From a checkpoint of a small transformer trained on Wikipedia.
Size: 13 layers, width 96, 2 heads of 64, MLP 512 xIELU, vocabulary 2048, 2.23M parameters.
Architecture: RMSNorm before and after each block, no position embeddings, biases on query, key and value, untied embeddings, normalized queries and keys, ALiBi, gated attention, a norm on each head, value residuals, an embedding shortcut, learned residual scales, skips across layers, capped logits.
Training: 82M tokens, 5256 steps.
Each number is 500 + 25 x the weight over the matrix's rms, rounded and kept within 0 to 999. Layers, rows and columns count from 0. Numbers have three digits each.

# layer 6 attention value, 128x96, rms 0.219, rows 71-85, columns 0-95
489507535494499467479513536498496515478496502483482483517526471485529516466511482495489534515507479488522503508497521498512492518525494525504482526519493514452479515505517481493483500501492501499490527539486517482511511491511496490480536493499523482498486504501503496503507516496513525519
484496489503496477471473498542488528490506514517515503498530476490513529481528505462495494517489449483520491517494490473474482515527516491485502535514494504485489490489541494508478495492505488501519491513508495483490535513511500509480487476490497533510507511499514482531491508492483524502
461495497544487443531516510494464525508488512480496466503514482489533498493503483495497506537515501519500515519514520519517523513531508512504456497503531498482498510485503483510479498486529490485498511546488502492517487492524507536488518520488519472471498494504479494543524506469505498502
518453511484504518498509489508490524472516501505532506513478479510481532534499522527490490489507504527492494450500491511503510462494498482494499465502467490509517506519475499491500504529498491511461467492508494479507510515496487473488514517508505499475482485504499520513441494496477489482
495498465495494528501445479473535555476534484487493522476516485496496501509498496482489507453489499502514493497551472512503500484503531503476515505499481498492502494463513519508507511516423491483489505499517512492511523528505501529477497527504473520518523493490457491491481483505488507496
511493510474533505486491498530493509522508526500495511521468508506499518502514508493504481466493515487500496497470494516509480501491503496498494507503522512533492506527485499510497505487509493504475481496492465509486509510498487468476529503474478479470493492507514521518489505507495494476
514528485482524524496504484496495484499526507516540504491487462512514487512481520507547477514480529505510476496506513479496488529499478512473490532482456474498524509501497486508503472468521499507500465508531509486498488497490488503517506506498513535507502505506494487494512487508484503489
514505537469492513497482489522481519477505498497499495485500510523508502488509499498519519473500497490485509522501502480525484505501502509512505530488501517480511506516506498514498509495519517513475506481506498483493524494506496475484519488502484523488489501518505497494468485503515510481
490523477482503490528504502469493515513476503493525482512494487487526521517527523494504480461493498486511559492494509527521468518494461499494485529483527498524513529486463499503502489508513493508494520489493520505486487498500498487500504510504508479488506522522509523508522519481501510489
479493486514495461496489529509492486512485521485488491519505514509495494495525491479482516526524478480532517511500508559525507512525475489495455478520471515491503504517477482496512507527464498466506508512503507517491500497519486500514545517492526496497479523508506521528504489467482510543
495493515526520499477526512481488491505497503494475483504500489494529500499492503486511507491527523518502493537502504478487475533501503511494497508511485521464495506520520507514507492457527542479524518524492504509504468494493502529492498498511541497477501499530509523501512501500506499505
471509481488514474487490475512508462514498495499468493514487509537497505514497498502490503495497506520470525496510493491462503505512516500487485503487470496477484480501511494512500493485471506489489499502497514532490499522516486514519514498488498511533490491492488526500512487490515492501
486500487521494529497473493478505485508483487489513481498483478499471510519497523542490508498483478476513494499560478504492491504533517492506490510496518504531495496529457504492510531481474487512495534511516488471495496490496494520519512504518506479503495494457519478493487520476520507507
496477491538521517529495494495490526488510476492544497491537505496494461503485480497497461496514533504497486514504519518503504479525492489528472476504486506503509492511477469508507476495510476481509495498493502514480482496520501491503507533501476487475519511511484495516524504499510496500
509505526454474497474516509518496488487509502500516495496525543482482497483495471519515519483479506454503511515523508462491535528503500483521510478530508507503504498513471492505503481499515500488528501504476494487500469500517496516500481504505526508511503515472505479521495506534489526496
# layer 6 attention output (transposed), 128x96, rms 0.168, rows 71-84, columns 0-95
478555468437526479490495466508495506489486514479547508517462542535462482475573483490479448540479512478564498522498503496475545514499475493545510472503467491527514474512483559525502496512520482515481496530546474565480512518527507480474457517515485505505512534516528473509495495490469473527
485486484529448495479499521506490507509446536486472476507441505531519451518464502539482453517505564531507482472575499480482515478511474457511530516506500503477563513545528535501524445511497491475465475505490578531496509467475496477473480530538511538485533463510500529465500515485528455520
482493503493500504516456458517509479483545474534516485491499531469445516547493489463515513500523564471490538425523519539508462500470494519513462535510506503506512496490490506484509444514465463510500480500520490535486529470462471491482506522501498466488514528498515470482529505509472504541
515558495522550526545447484477535478479505546509500475500441512535518505469516515520492550490461498502479527506484481540497549515518492509492495525500520483486496457493490487505505502463528492467579515452487491446457446453509529467549548508515521507491556520518489516475555520489520491536
537500466533501507486504518523495465505462516518482505551504519553509509546471482492490508475511439428494498505494500458454487513521494550485520528528445455511480527511508489509511497447457524526438474501546438533473484506550499517518491529466507509506518478515528493536528519505529471476
481476513506501537480483550494525513477509515468576464497477527505542532547503509487516426512545480439472466539545499487477495510509450522488507458498559456414488496497527512490466483533517498514501489501540506486467515541533502526532539477505509477530482529540485532476476512531492482550
478505491492476498488516532483506473515452498505462532519471490521513512471540466470514471478531523533506546482535524524517477483489505537538515486504507469497464495463481458449482529503510531537527503458451507535523505491477571489483462477471519459537497521539520519533452530446559470512
513546507518491526481529507432519479554513488486509497509495487453478502504446481542493477466526530488551516514483467529493515526543460491516454505508490458490480459450504495515543490538495546510523519511499484478532479533469480536544484525523463494430497492520514503520485503485507477497
448495505557514491489515513488481502500523454504551494513498438521463506435502465508501495496511530531487519535568505491489497521529550506476497542471539490527542522490481525462509515476489498476510485513535486498476509516498485488521545509538493516488539531506512487502492447454493453487
469524485481502534563472465466495494483544484516522503462504455463509484540502515526509495517502492494468515549483505459526503546473495506486462492452482491507484472494444477495513447426498512499465525527503534477476500473478500494448485500519491464512509461542527488535499530497479458494
485527549530506518574493475523497446492503522498523531482465544479482477497441510532474471502468507511489542477515493515487535456528483495467485477490501452515505526546503443499469529521559495488488497512522484486514488507503473439474542499462469502526465487478537497499494538480524507451
475507472537494453534535511474482437535543551484478560462506482472529503531565490461513493531535480497518485486543489527467545520539491515470509500483515509522517546522530519518499527483516517503505450479500453477507485511465491525513493493557515518492520482518479538535514504483471515546
526498556518527517479514502490502540469521474509495504511436529480511483486508515441483491483538519551477522534479495571502525532503516486487542535477471493491536511506514508531520500496494462513470477487511554518534521511504496530511481511490474517506483529523492473549484515478474570455
528502508505490513442447438478481488514514492528464431538448516498470438482522478538502473552532511493458483507464477530517504495486486504489450506488522504490512533515462518486511520469522509489478472469505502483486522532512467497500454521525468515545499462473511468513504497532487518547